From a checkpoint of a small transformer trained on Wikipedia.
Size: 8 layers, width 320, 2 heads of 64, MLP 960 squared ReLU, vocabulary 32768, 27.2M parameters.
Architecture: LayerNorm before each block, rotary positions, no biases in attention or MLP, untied embeddings, normalized queries and keys, capped logits.
Each number is 128 + 32 x the weight over the matrix's rms, rounded and kept within 0 to 255. Layers, rows and columns count from 0. Numbers have three digits each.

# down: layer 3 MLP down (transposed), 960x320, rms 0.0702, rows 379-460, columns 240-319
# up: layer 3 MLP up, 960x320, rms 0.206, rows 380-460, columns 240-319
down379:094059084132129131116128154143158121157085070131114110155149175152115182150162102119114112152110134096157138121166122084157111103139100140111113096176136112101077095143069175224123169081145170126107125071170138106109138154151126108140128092
up380:175088087145116119116122137113140128158106117146086167096137151056091127125102156157105134090107142087113156129131121143147155114146144132152152121164103132143102163086087121175170121097073142153093156129139147161145158122198108127113120132
down380:072148151084115095117142082226060138136198133082108134115135158154077194087142099130151146164174163100094110139191149124138129162094103115170138088172150147083197148113137128090061181155128084144145144135108121128141085086027142095143132149
up381:158121078120098200099145125109155074136118174103107126137132147097128131149159203151174185153108150149136215137134100099098116116182112138155159131108085136145140162108125143190119138155105136144134124071099098100082133137097118124093103092
down381:092115061153130153130107124104160156100137111079126133135176167145108068118078130140142095140118119153190154142170180180088141176132138182089091094159096151133076149137119162113127185103137107166163139096067110129134205150169088125139126160
up382:117132191087123117142158147192135160205119130123102122120131124122108128125063145132125127089118159104146132184138155153139094112155133184106117125098138094139184159180057135068076162169038059160135139083133165080117160165073102144122100072
down382:104176171155108150153053115130103159111097088104124171168121132128162149054161084139157157175117133160167062118110092169115143096065184135143148128141145129115127159128107124135171179129111100158065081114097059148091144160128071095192120180
up383:062154105188172121136121094106138117163110143106177155139103113064126118099142146149141103104159154062103110111110156154143113121128119111121138099148127106125128164154090094119150142147103145129143122131137114093100107123097098141139148163
down383:084099086134065161154147173109147150115111096111128136142139155092063162140142212187158149151161118132181151121173168110110116182112117150137133089133133126115132102193114114041132113075109140116034128087141095106102119097109140179111131027
up384:125174127160130108167093032106189103069163165115121116068103128072145149148159134143073183071118110081183149116096195070145108043166140144176092141059099130120184086169155121136085122136094062139126179104121121151108158170144140130146102092
down384:164100093081104163136100184119118161112120108189034069124124144081107111071112185069100081135149147171153148064179097161171147139104178059160120083109109128150163089036168198205109128110155169134100082144086133120163130208122060120108131124
up385:113159075129155131125137118221136126143085145135121155147155114095136123178153163087113161110089094146181089121138104140106146160108135152170133090137135093105119139130085164056100145115119119130129156142118127110171117166109123116156120111
down385:146106104119144124089104116137130096105146121107136121121078176150166145159078078142108134097130121136136179129132152192144085115144133171116109158113108131111074131108155076198199168129116135167085115061077138104126139122132093106101125119
up386:114193102121103085118102095123122090116189194109110123081141102122079129139143159154130083109134170108139113182117143138139168125142181107092173121134092106115139137138134101092107160115121139166171065129114112144110129170159132133105106060
down386:083121150087145121145062155065167126148140074194123125164083177098095097098100145057111135104181140179128132121100150146101106147134063125130106132171165090103066151130125180119186060115103086068097126128194118076119149130132088178143123130
up387:098108161143109109157152114137125091147135128156112090169105138177142105114105113119105126079147144151122066134109165120118118201123146070128179141132133155193186132101115190130177099072083164130122114106106080126124153157126193136123102126
down387:105142159069111128089082133162149130096120143138110128143104131116185137154226138090114125111176163152139133136136146140097159120170101105121166126167133138086098121147120053128121119109157119112138147176144195140109143108116082172140090100
up388:034112045173155084086121137150172128103137132138096143145151171101152183193131182117155151139151072095165078077145133168147130110111095148155111161120117136179145159128113115123101128067156062116148107123143069132164216128107176172143184147
down388:198092114106096155189173126179115136138135160117130202134150156112119077153109124134146103106129077096144078166146164155157085112122106089089084120061096119242080156119103175163121153130125142116155112134197099163096127132166078154127145149
up389:137162115081103151141143132135087157088113150101049153119145141143080159131137116159116181165113120114152100189142138081113135130109169126142128103177065173153090197175184118085129093113139139079129131093123114074102146078103151108095168139
down389:126144114129118108108116159116162143125185147056146172162139111153135104188147148124163182118172159126110099096149096162111063112111177155058154097137067137131099140122125116165126129108116096173092152118109145100085149127145111122159103146
up390:101116119113101137151149096187147149074151098127142135199127190146125121127164125158125145116134140127123081125143146161158102160127107131142087087052141175168153118094172101135108085100177102125143163135161083081166183153144104162134098112
down390:144088102140128148108105172094105128173084145115121123121143117134151173135099234132187141049123119079098125184080102160115122112152141127148167134122155162157112174125118152123167138091174147148108099088111092101115113080132154059176126142
up391:151102092094162109094189117134096104123160116145100112067159172069073076112132143133194110169130143173094103129084147128132106126174214099097203099177112133133139078147111146148076118176121149093135202149122183112053153157135210183094123129
down391:142144138187205134086136107091136154181106149152074098100171109105145122162192117189093057106099077112118119100084081130095151131183202132119132182156115133176137058091131152117105155065113114164184144134133157120113097083136060176117095167
up392:163176143109133187129116143091149140174135116072116049093135187124099155188084120211134158183154122115121163204157115116129099174101155133194122091134143172120160107215200202111119151155187145093188095182136128138140119144123128169140087135
down392:186189103146154116088092150151132185049110148177148090097127174133154105103123119137115116123112111148158108125088123126146083110214098104063084144106121151086151181050135180104139090117092077086129138150109096148182161097166098133154145130
up393:150145170184140130139140120100134123123117141070124137108104142161108214137058137109118158074094101110145135179112108138092097132165136048158179176170149146133117131122113150167132141149146156165137083118093146161091142056139080141109064160
down393:121082120200094172124177129088094103151111104165129073115142141149118144159099105059141131067160165107155074096083082151136143183148133145122091130138186141170123123125092160134160125108115131170105128125123083121112110071147115107135111087
up394:145104084103065188130143153110133128157134138096096173114133112158148126119110120133012159140190127074135125170119136146095151182146107154154133124132127073133093082191095114092169129109123153115111123155111158136089148167146164121142168091
down394:140117151168095102152085119166117169218172094133103130172102114159138182042122193135081069142131138096137134106170177083135113049130125132170106091157154095136168116110157166166157117161194127119131090162127120111108109127137139119163086140
up395:088136110124187144159087124091143175107165107161135109117101111114128131114126102110136101115127119077077098126092115122129141118109121112150184124120131090128141146085090178179104150131072112107139091173101143126112113112133057170166138185
down395:103111167145130128122079113101154191141072128098114102156137209115160118128164124172121149096144115167121170078140152122130063141089101133095147105168156093125119162184144068098127100087171154115049167114117211115125099126127152187131142133
up396:111128112120116207134131150116135153159071111150149059145148154130134110078130132106159164098129105118170128152130167145176153112114175173137132076165167107109129151138148113077132145146185128140123149164194148116116169117147160158096117111
down396:142114076136127098139138147126161113077187173128120145138117093105190153135134132068131125171143095087086081098129089148122145122172132089095115120127149116097175097129106182165117092154157113064126104092066159099165116123126153067123130134
up397:067187122139117110084130083159144126160111120131156143125149143195146113127094139143132084104150075116144163095098095125107124151133088126126118096095122103184165099100152146125116156143083117112099153116154164039115151148095148177085171148
down397:098135141118102123140163141141154096135150134147094129150094146176082086193121037170147081228150147064080124184191088140142132099142127123099110185093133116066108124154095075104170087130184145148115152115144145109089087128153122094082108161
up398:119170116147098087157105128170117145145136171140143119164120065214127144100147128138129098070108088086139129116077146144089152137137129167146121135085087181145111146134148146144144119179153110169088083119106162141156144167115117169124081196
down398:053160156131148150176062096192097161094159109096156198145144113157146112095110125130128048083149102141135160135154088152127173183127168063131122097144055091145147139104095128109150121129103160126127166090174150159144127117073148072131105080
up399:159157086157076098115083206123154069125164139173077046114144099086115146164115160184128146140071079069042145079120097110054164144175150137152114149044166144129093114194147150117100111168084135098183108106193177068142136214121109148098105203
down399:153074149156139168070150122148120109089134120149115099033168151112143183129117104065122164094199087125075138104150151119088187151154119087149117122207123167166142187124137143200149157164090163128135117095164103090089106129203121144135168090
up400:097247088128046100185076137162126127152156182180134216135064126062102113048093130157143122172151079130172106153097174098116163121185167068141066077178159175139110154149156159209085148069087126148110135067103081123184129137173164088129161175
down400:064057071177139177170085122081185103145125064161137161123069206151097124188110068103087130159134082117122177113135098133180102133140117158151074091081016140169126116128148103064089160115083142101079137157065103129075157113126099197141076146
up401:124114158154136116117114144157152138175160108167116154166144138119175133159121168073125154142089132157131224169124095111095158164163174121146152087134132204120118091123149196104123090086100139122145140115145193139179071140109165141094107103
down401:132089117114153104112188113126167186152121146151138132081135145107153097148230100083109146135140141139124183104120062083119098136079157110127081109229113185134161136073125131096134162089132082122125132135128091097159117110125169010036170123
up402:146159129104126110147142098155168175149085119184138136118106123064161138095108125161090135131108131153123126143088126243088140092147174130114131157052174147122197199157099104107130181095132160131143128148118150097088139135108132187022145156
down402:157109169199170142103127116183073205092150097109184149113118144158133077152120103071137047112074137120142063142126051120153109077094137117097153126169115112091105137097107146135126166106124097142148214145135164111115147153132085137091122122
up403:137116131135113126186093159159116102149136132095071122088113131118096114138147118156151149151127096161074143196087092155108110155175096140119094132136085104094149146092145136153114097091155155134196056135143183167136128123125111133135126150
down403:120113102139141134124131101147150134127173090097151082110095130143109105071138179119188145171121095126134066174122114128113097119121052128154163067124105157113106139190082037175076192113133129106134171144119162087139138126155129162165166183
up404:156106110171153114119162204140123133099125149119093140105087082127131147124188155117147177144141086132198119169123123118080151074057188111123154124177139150053105115132163085053137189163190139141129180153114097187094146115091059114130130150
down404:099000110133134114156146134121094152093147102089146126180140129171133132107008086161083078092157102104077135104138113125132157175169118107088113122139119180138163071126140128198160142124076100101123158093140171077158122138173175108107158121
up405:085191118127132164149168169106110129146106154149070112096103133097154092091097078125053088149176138092153161135086180111127164117118214125162093213132036106063168170132106152132153097080074045099106177188123148138153152097161144074102138164
down405:165148121206122133128194118062139103088157103154039126169146155174168174044170123178095163157147161123075202132119138101126177187123104092140129084100094132129134100075099143160079136131042113111144138081130132095176118159128112165095140183
up406:207126119129155132116137126180111104162089155167097108173136138151140116088104127182140118137114141135081175139101142144050166137152065094070144181128124111145121130107148080175164077109142179116118090118111139090156140102124122162084151147
down406:087108061150135170120079161152088150093142067133197093148183159177118162112160052086105141062127136097099173090163057156094099122115179111126149146086086114139135096109081147131114114116080122059095104191211101136057127106119123147128108143
up407:136128119144129058169087105128150146188101125119137091120146056124093077161161167159104135125094134086126138120090076096133163151147103201134150136064094165077137166109138118131166179150144184146165148126168103185138104137144060156161146096
down407:139180157128111137152165097149137140079135138104126123172176101124157129107100136114127138096164102138121117131155160130170104124136095085166112137222092098119144112135127153091078185143167129119131136158120067199156175087113226148138118131
up408:107095113157156152179143134151114169109112165162101154123099067117113137130140143157142154088124110045186110089153114138106128161096102099072050166192122171196029096173130095039139116118104110154090161091128109091151168100169124167112117139
down408:197142108110038162139143123151145126115109155087112175128156135119137225095129168100106146144109110126126143164163137171186131132190071114181104176160187193101113135136088098104101103142089145137116124156120116124089128140106120120084163107
up409:147115156108179154156089083176100128075121157124154155146080101107115086104110114122133110150172180120128161150111164166116081109134155096166152132137114202129118137125117116127092133137162113103091187100122175187110129088134082183098129130
down409:090112145118090165149172122094103153123137114119070039127138153147128155150141071083128134127104077166121137156188112115161147093180142155109140104148110129109092136086134131129120142116152104161119073150115114104106094165134080125136192084
up410:157075137167168081080113141103174115077110169158163111129129047121097147140082097134132151173133133182140126121165092116126128174094110149119185090126157102143103124112095183146147122108100135139108089137123079116091111117117173192094152117
down410:115127123171119119135141129139129133126114118084086120077076186137098175138111116165098121119167077119144146135130107108123135166155126063084100190121118105176137082132086116071107107149107150108118101119167093120105172163107151155102134106
up411:157091146115114148166067089139130136129115152156104109133122120087095117157130117067148146028132142096153062149122117136149162159130129145109093132153145153141172127127114069089155083099128076161127163118121115139181162161112142121087097150
down411:059124138131140156149114138137065126100137123147135154120186151099059158075151154043128142047173120134090215112144155160067161176165045135093098123110167175147108121129046155129100081071108109121157103084124090106150101090110170157114033109
up412:127165153144145092121144170114152150131091112109105064127100111101116153148129176079137140128126129151173131119083163163134136162132101126129084147109129157196116137082061099111066083164162129181199124117134105167145114164147099160091115087
down412:085140078094124182144151191141072137149095119156142162129094160153071055181113100147127139135166088117163138126132116148181143118099122146081143106053117126147121108106148130156126125138104107147063199138163139112101153133108151126180149086
up413:085129150126126070180155141164166130149027118176092200059089111149156060177181094137138153138112097129124134107133140104148141125160152119161094156156035110132150141188133134052142138106183117078150119103184132119102110131110051153099108105
down413:120145115185107183206137168069083097151139156081166122056137120138134111155145163177111148147105175080119107152083105115120174159114148123072140132170103104142094110131115158135109100144135135105132143130121099123127098121092177147158145114
up414:137144091124118130127141145181168130126157113110125088131161108146176167100094153135097125157151116151105165135134129097127120124115116105135075109136194139105136090151156154156162113120164168152115161124161119077095098135162049159146056162
down414:134094151093129122114128190126129141159139099125122131119154144129149139071095103098112082055091081089144149121168167102112190175168139174139168146107100095161177190140123113152123118133155140134103056174130144125099124117179105179200193104
up415:136130109107101109159102148140092094121111092100143133105117190128140144123129141089070119095180131124095146141144115099083152102131138137050179128109061125143185091093131114119077110135156125165121148094147128185115135210191093136172099107
down415:089102133175128072120131132086170146125142151151116151121129077121146126146119182130164153150098111202128124144116170143119051130151129107158138109107182116156093121138148078146169149135076067151143077107116102136118178112138135056135128137
up416:152086138157116119146116109129099185106190081168091117128132121064119124195133157138092111192104130142092107153127141164046051132118205159098096150154189121187135179092165091119105076061053140081169137141104101129064119186144096153158166121
down416:118126095128084125098160140086193143087159018102138146133168129133145172162171156158093086140074141192078119087097184136151099116094123137088139148125123135133119136115135110098164121164111098149140144066187074186091153122134142147076117180
up417:182148099118107141133079088100133209104170174115135131098122148159094133128087104218163066056143142094121129121107131141092113145110121125094074106106114063114060196084145157146076088177124162095114133146087078092158081103159137226096035132
down417:083115107138186148170119201142149152176138177111099162122115138163091085176141089052130146099115146127139071097090053112097142211098096131184077114082110081149183143126104079134110135112088115112146152096086060128165102119137150033117140149
up418:142115128163119169118148091097136077170167128153131195093118160067130063102147100083129100159123141106057124131111105149101102101092077106110101128055082100130118075172127165141143175091146136157122157136089096134160100114094105193221184140
down418:078176049086131112125125108094155165090123097115140110117141108189100228145118082147116134124122159156144137096084099204157120130076106101137086177153142166125154118099153106090096154053127108149137118103103145085124151188108133145098110181
up419:130080075113135153088129155115153133155080085136140079124160147138128095172122204106152223101173148118168154105131140129146107110144179108143134106109140125150124149136085157129097162109148109108100169070095113182116136103124162109176140111
down419:116134092149111088052103190101165140187078164117103153132149131197097131098094163107136147101138095142071176115176126183136108156127141132138112134133164096181175145096018163071139146089098116197121153128155169100147105172110124077169158128
up420:130164161145093127077117186137117160116169104111114130126120149107111174121122130164133149122047121161178135137125142150134139131158152110077100146155132134140164138195085093097152143183128107120169106079126108108140116115052101145145135161
down420:110065134114207111153100123085093129120151089117128073087111057174162126094160191113164095161146158106097161123091108086079156160151077193153129129076113114091105121137128129160133105114131156125160099086136136141133117104128142147150096164
up421:098108047146118092137131093127241118134101105138175131100130130137139132103102134159165125152144200095151203154097125108092122114120113113112194098089125089095125125105114129148157117113164125177127144112142137121093169174152132178082104092
down421:125092118088124150130118147168086070151106113134110081113081114122126150116166111058126121142160104123132101143116125156102139147129160140104144091150079060150143136092136154112147134157126146105081114069140153121124100129101083067204185169
up422:125151164135111148099142059101123091178100128195122145146089130160128122109131132122136087155119119140110137146092097169119156150099123128178078093091153134134125128116148160157112105086134152093157113113121087135131125090088131133079097132
down422:162136221181081085134105145129116132166159119118123151105127114161102148134132140122115131117102112105107215129139086148120122120113121161125083102061091146074168178112169155120128163143155162135176144128146112144121126128088065135162128133
up423:090148087126105163103146188099121090164165141115095127156120120097117127135124095149116084118124116134131164094114129161153164101142145104150148138090173106155093129156105151114083136078194139091126129162092179143072156117107158115099116118
down423:097087131133124147126095137128124167126110121142112136130172151155096130133136161107144161145155126117105094157133136071098077149084164069149169124153150025179112118096103185170103143087133106121128084102143133097145136084171063137133116086
up424:114134165202167117144103119141122126155071125071109093084118122108090127184144165120137126126082159167154105140077149160135116107167107124112142111104207140168100180181149149153123177127129187150186141108131134160073113114097106096062129154
down424:146134165170118170156118130203126145097160184130107153046105098125124111146075167139123166142172170150133180135149152152101079056141171151090163089114160124124130120144159092185141203181143101158097108073186129128180107164149119081090114097
up425:094166108124147122156083197078190062177112130128158102137040138090093174194150135086121139098139128161165147150148147169147082084107104128142052104120181146103109155129057107142164082126158176161112130115156108150105163140067166190083110169
down425:141192183130100123118118113133117146110154093076138104136170160151157182189073142109098072108142103141145081146161097153082151138141138134079117061125091052083199135061128070141117140138115150139084086143099083102112115127154095176210114137
up426:113159085173128152138089139116126111104151100125097118174094143103175110166109133128116132116086206105129093123137108146166098131141054153127122130135076162147120169135158112148093132124097122174162106095146156104120118158152133177119126126
down426:148075100129098094115097199114154107152075154140127148137148135130173107107116161126120130137103107139107112183104161135177115150140147100116119108087166127075121133126120144125084125143208108079151165130191117153104088129161103148182109174
up427:130094145104134139104107111170160123150099090130105104096120130148114086133136164150130129136104111191157112118178125096116142177061120100158075107070113101155140155134124119142140150061117087084084172140114123137077111095103106133113138193
down427:166184130144087144121127153183122127107135139090112119103148111152178115133119101120122063160120123116128192140145098105144098097093181078106101112115116058133121147162091160164204105149159095116153082110131136165078111143103086099124195143
up428:123163141138160137110091124079130109140128166142138163202097114143124115106089145137089110255090174143107102169121129137171122190148120128145147173171072080187077140141135074125132127179104121106140163094107108142108147108103155113132165140
down428:077139072085141154090128115128151123144131128164110077095063097110159105071128136095159142114131135093102182122102138091125182139181129195130127117133209105117104130127041109161117084146075118119153113135150096175151132155154157135108115134
up429:130145147075099110109120075139111137085131157080126153159131063128134157135126135169102139161132212122122154039130152184131167169115087136157106107105127139122092127136111124100127136085135142096151143173095173117125106152113129155138120182
down429:194122179061062167188112131158107158084109181098129089157105127141119116143062192174106165140104080118175130113129140144139155115144076129135179144157128106161097141123152135097136155140125099112137167143108086166172143103124103090192120148
up430:057162124119133140102100193122139122108118100117142134159100157083138121144094145124089140074129112172142126179162140152115157193139124161133128121187114063124110120149167105067111138150149111106109077089100183070023216175126201132103081088
down430:195088079151087139152134121144173091154095159166145141109119152101161114131099139151117137112129142120124181176120112159135121107164196077141159128153139151148088082110124098155169089182111109140131130139109131127166044127119069103113192132
up431:146198138158105152142150140149161117109067125075132112153176105089122119123113114153153116151093083123118116145115159185093107105105106109111110070143142205097093104137109143069149138117156099108150040108113094111069117151166119145084128101
down431:129052144102068102099106123136166066165129171171163136099148161104109149172144071144148102081143078147134150125137056128141136163113147114142111147074110089126072140099126097144098170086182113142090147125124114156176126142108125146144103142
up432:068140110129144071163163090050106095110094142165141219125092076149161125149187155155119095207130151104121115115155193132171094129120063185093093112102127133141103114085158122112186138108158182106169154148057135160092161215114070122092180112
down432:127127166103146062057170136107146148074161179172072150094124084204163146152151091159145124114116147115145080202121101093129178101107179157090139151078113134097152109178158103101073093157177096190124078144098100155160104130143073083142100115
up433:108113112109038117213115126119211121122099155057087126086189081158190101223141118130130141083124132068101162126154142150112130193091132156199114154134139139154127133129108101044119208121232136105092099118179138155110114081161163133171081135
down433:096134121170111173143066104177097099179100130195131094081095135052164147089087068164115154140132027130090160108144122109108194142128122169166090099166134128162171114220201143140076159081118155088119149143084143129163072141127182151126160174
up434:089148056095175185105084136092136134143129065164116107149166101108135177138124132182139104091135125084099111058091112136163170144146124080163100112117124134118127185121180152120143173163112142159114136161113130056099184149148151114084104166
down434:100114113099112101117143128093088176079140150099152136125123136121109123161141095109093149161094098118118117074113059179134089170179157120084127110198174143097119173107113154123129174075160165193174207159149233066105084139096160077092115213
up435:113187108181154181202120139042116131111165115084118142179162095143093145088062092106205091125147124160170164106114166172081177108157113122175033104124076120091106039111147141153133089100122101107160108130110121121132150157094124151150096173
down435:180112139100167075106160092135106062175184228123074143130166180113166112104143147142209138133119155108100080093174146123108116051101117165124142113106120117076108164188106136147166130181102092137206132136122153096096144161143158075097151119
up436:102144154141147092162137122127111131157135101149140090107133140151117089088053166135093130098153129172145162137163128154063135162146181166127154122128099129137126148081154131118046139157151102108097084103179101143155135186130139144106118095
down436:096143116115116123128164152153110162150146070143158123086152119114122185083131095175086140195127131063114085121114181122127151124120146095137133081154135115095165164125108130111164116123114147113114211132166102109115069106165120152105072196
up437:136077140108131122202104087143148054186130132128117092091117172129083174084114149106136143109116077127118145200120106120121138170198100098132099107123126081125179125120094110133115133107144161129173129087159092115111112158104101131108098150
down437:122131122135167100230173071174122105115143088081141146136091112140074070104120138112113094119068175174116117125167188127073105100115113135203121090156146145128157094151117149169132144089117069143155113104132100178163170170154058092192102132
up438:071128080178141076101165202130064128111120116134120125131146141064138079090135127151142110075108085104118138125139154181137143116100104079130147146127125165182137104144142144100173175144175110152122093166093144112152134136111178118101122115
down438:128139137116137157098113117099100149130134145067157104127131121146166125111124122114136126148139114111089126138126113094093122149121151135126135144116114099135124115157133093118129076158135114142094165099114125083134136138113126142115113130
up439:103146135161099139088113093146156084173123086115125119136105080141060159176163099113095137120115121145155159133153139110165106150111083101165174124178088126107113191083154129179079096079159114143058130140150084133091133059129145150130148146
down439:126144101137164142152122104086151193117159185137101141125161131090155113128123184173155071161128154126149059114135048098058073148070139108130098121134151177130151095146123126098125197195066182148150163118121104143132085139158167062195068121
up440:074119134114141138128112182076138138150189160116084094121086145125140153121125135107141149121115093073138194152076119125166130116098142127135144103094140154132111153127180146089224121107120095151115145100093140106146112132059180177087135096
down440:153171151098152098174117081111107090102139084176111121120075167144111146135103155136105101110159158113098125118138114160141109119121096156095142107124121180120158107195109138132101169149086145145100153107138105134110100156134116166126115110
up441:119103095176190163157162154136099115098087161092125154113099133112121117101171169075140109101138149105126137150083172188151119096102186129146158098104103147134113128108156112175132068110147181175095167150118160171104097077129114143157151097
down441:166121041146136170122146179075129093166113137154117143071072120118133132152151154103121097141143152127091136135145156167178129106128124184126173142128101124119207154116089118080063099089167103116120134097147176180119113162037124157113180129
up442:120155110089101094120053110119156105154139161112109137160163101103118075102141125150061158173135170179123194151091174168126135109102193167177161107120152186185088100136129131086081186079120117078099090065169151228084128082091215105135175147
down442:157106077158171106212095056091110124052156123093107111114111108120083097137127083102103127128121117183148087141119105132143099133118104151125105115130085148159155072160183129167106130114134111106131075100165095103149176116130153110086098115
up443:144132114141151167102119107115089117156086149070071098052149101150146143160151179109123102150133129063136173152055168102116111112121105138150153119183110095112110140139175099074112110126083149092101092166086088134121154065114126150130149122
down443:146162118155159168162118184107124142157103145166113157134128185128152129098154177136144113133130109123135143099083164151128137159149127121121187115143122076106094189124085107125141157112172137083103102141082085156146190158088157124113095076
up444:123150191136086100127086132105155164172175124099218097156135094058215133102111100108151089125097127144123080105157189133096150122122109093106110163116102117192146155157185132121174128111105135094193071092172143111144199130170144130131122164
down444:065101207135154163111121167101124109156057126098135158135202073122107099112104171081123124092151074111147185132139098070103111112112055118108144104186171158094056140094140100108094099082124144056168076084114132073169158097154153142178122108
up445:106100107161167167099208195155123092144176112169141210121104123122099109142122142177171066112181072122094191133128205133102109134061085066108196106141163121132141105162166109084088109123134065103135115162133143083166134132073121144088096091
down445:136086136175145153123145096116116116104071096103107112106099137150148096155184141182087180109072109125128172094084053089132081116131126131189141130142149118162119111115176091110155111143129162130150137120095181162122072090082148068125172114
up446:064114157157120178157125118148146092075092103128153136096152095131150172151132108129107137154134124088168166105163128131156163104135162115154103124113144106111085148169146095130148094133114125149089148124173102119173140109173134089173175154
down446:073101134117140115115169103115088218103117122144154097140140110178129082119096114112150129123124131142123157124079124108085117120101105074111146134136118140147126162183080132163134087116135155135106080127139166115186133091159144156174147130
up447:082091135076176090134159093103133159151132111079102148125109107137164113149132184196119099171098132103139111187151136186169157238129121207163112119096170094116130113192155102140121139077109110086121148098072140176168159160056157109086156144
down447:090121151109104126126112116145120123138199140177051131157132114090127148133071158149095199158183110096222142146100190179098171135180104113156045124158135131187042097115185110086068153141075219159103104151132140181129112051170102125097082046
up448:047189152174179105127088085092120131251140112117135101139100075151126100097104172138160094123138165144070181104082113157178147152125158087157195085148127164064142170000145152105105168198166141189154159142128075060178124107152127121179141125
down448:085157100128100112100128116154149150117144091054148091177110156113154145170098142155178104153106125181086109196061114198148168160106114072148106126137081168168101120188134132041147090105156188155121120096107087182070167126104115133130119114
up449:129123139134117068088099103137084088162138114148104170115167121093164163144108158131143175124114096130184113142091156140113127165115111147132099180097133165147139124109097155107121096060113166042107121121152092079128114111160136162095094149
down449:127165142122140138101106141146151096156141096158131057085106121165227130146133116119116138143179128075150147168135100094104112105152127116071152088127176121168135111088152115139140116125141080122109236149134154114179108173125139117175131089
up450:119104142089157132138115126080157132161103152148122143104107206125142158166115127104111133108073184150128177056114100125113080120139129160137195050161100088124140104089184147130117048102097123137143065109122147086126179105160120109147079091
down450:161135109123129127096085134124123122133106123089194170165133095101142093120088099118122128106133135091207114138156117093169135129125111162139084109202150162123066093128143146115165123109124066062156111106148119172189131131132140119045122064
up451:111169153089129183146091197106118084086116165103119105119085104134088077136144079075079130100152137113118102133150140114107118161121111132168102114098124086143115172152134125121148121122142146088180078123098085150122133104090107091137149150
down451:122097117086111124111098132109104135073160069125158130165127162121159163150096173112097076098131094076177148179105080111169182127122135097110144138150107165099116128134132147179102136113137119188071144150150194180107153156107118098167116171
up452:138133054100115155109150164134119122126093126166087102127143111164118102151136121124134137118090102109129164072179109169125126147136154149165133161099073116144113115130126120154133131145120117116116077094165117121113123124090128159123096163
down452:096195100181156133116095172151172161145132112132100143107092117088114114049096150113158124135156148161157186133088175127135116103071124153103134062200140160168116147168112106119104134134169077129119074129101118171125242116129114131132114086
up453:072174090132091118154077130156092173111157096131084050176109123149105100086077132123077138130112143141169129208052072118107130073134195186163133150070124127184133141117150129054133154172127097138164126124082158140017100167100104162207124144
down453:120065096165097096039141076165108197141103136159195102083071139152174154180115131175141130142089082171163139172122138117080139173096122152124139132175162162111111138119221150093097117123098078122143136164085126094120125044161117136149128108
up454:109146105103077178151160072180104135097092139139088122176114192150131117184105121175121139150077154036114192126088121126100136140132098067135121079175089154132117110138129144066111110095204120125168143130115183158177146139158104108128140127
down454:076130077110107143122111134116112115129109202120169128133133117134179095094112063069103145112071131139155095133090148167136119104123151152156082142152176122145150193156087102184067135140118130137116073135125096157111119098106144056107104172
up455:137176134147154147100092157140147083054120136116133211109138093114075059141101168110105129144164153166184136128141101159144067153072162176117070163087141118140103104130116164104144122124079164112145154129084126130115073165117175086115162145
down455:213106157134137132076144171170139092135146073145139173163141108124087142139086110211116149147127111158113161113196065099140087083120057142180156127159094093110093108093085136118099060078152094173070087164084060143113140120065193150106151091
up456:139144099141139162123103161104147118097147094112130153112121114161104062148113122087137134111155127129129148148104114120142122129130130154154146152105139146123111138113148164142146093125120140116139148112115141136164130143169155123136158096
down456:129138132113130101128164098161111112150097165090077102123144131143127152151137143135083149135132172138109132126114156147071135153124131096110100139150139127158125109103151080115109197165149145147206123120146145156101168119132133120100106190
up457:150145064079135153133200149109136127156145142110089114130115111161104105135075105170150137189117165163099167094142076145150125148167130208132126051215138096136135130132095103128116100121109083082100132086130131145092096122101071188066149142
down457:110092129123108081109107156153057112129106092131119194113094110145134129118134105050133114073118109141074114141121143115115090114142088176150130138124154172139053162089095099192169100125127085174161112169093052101143121110130208136146113112
up458:037182151128170106105126189106135111149149174157128111127127168081101134160123050179114171161073152064152064170116170080127109150144108230157158106071134130180117185127181113106155172075106134130109152164135122124145151069087190116109158142
down458:147195091131092100131192190058134102094166134124152130065178151074152117092118064089169136088102103093063143162131067102117147155176157128151149197037117165135143118158163124135152117148104138098119214143137064100131104107143118127111136113
up459:105189195149148156149104107120141074115171165164056158164104107097116170136136194103045160129105060092107196168103084116125161135185114131082122154181119096095091144140120087123168144135164104122118122107115138149075139164070071148169141105
down459:060116134159132199122097107113085130151162108141148142145154121082109137111116139115111229124108068203124183106088185128147137121155110083123141200075133159102192115147148062102165093125150082172117123150127127128137117215153140098143108154
up460:072111139147094103091104073184121088146073145057128139094089149091078120079162127135165041082076146098116162189132164118122129171127125135153105096144114123166140075113113161070148130081117157153133148128081136200172190152177139083178145175
down460:081108097131162131134145124162119119121084156178153212134142126130114141051102085166170184068071143202152103140172148089130139133096185125129154065114129136094125125124160120079133141137094150107113150118159137144161165099128125153104143114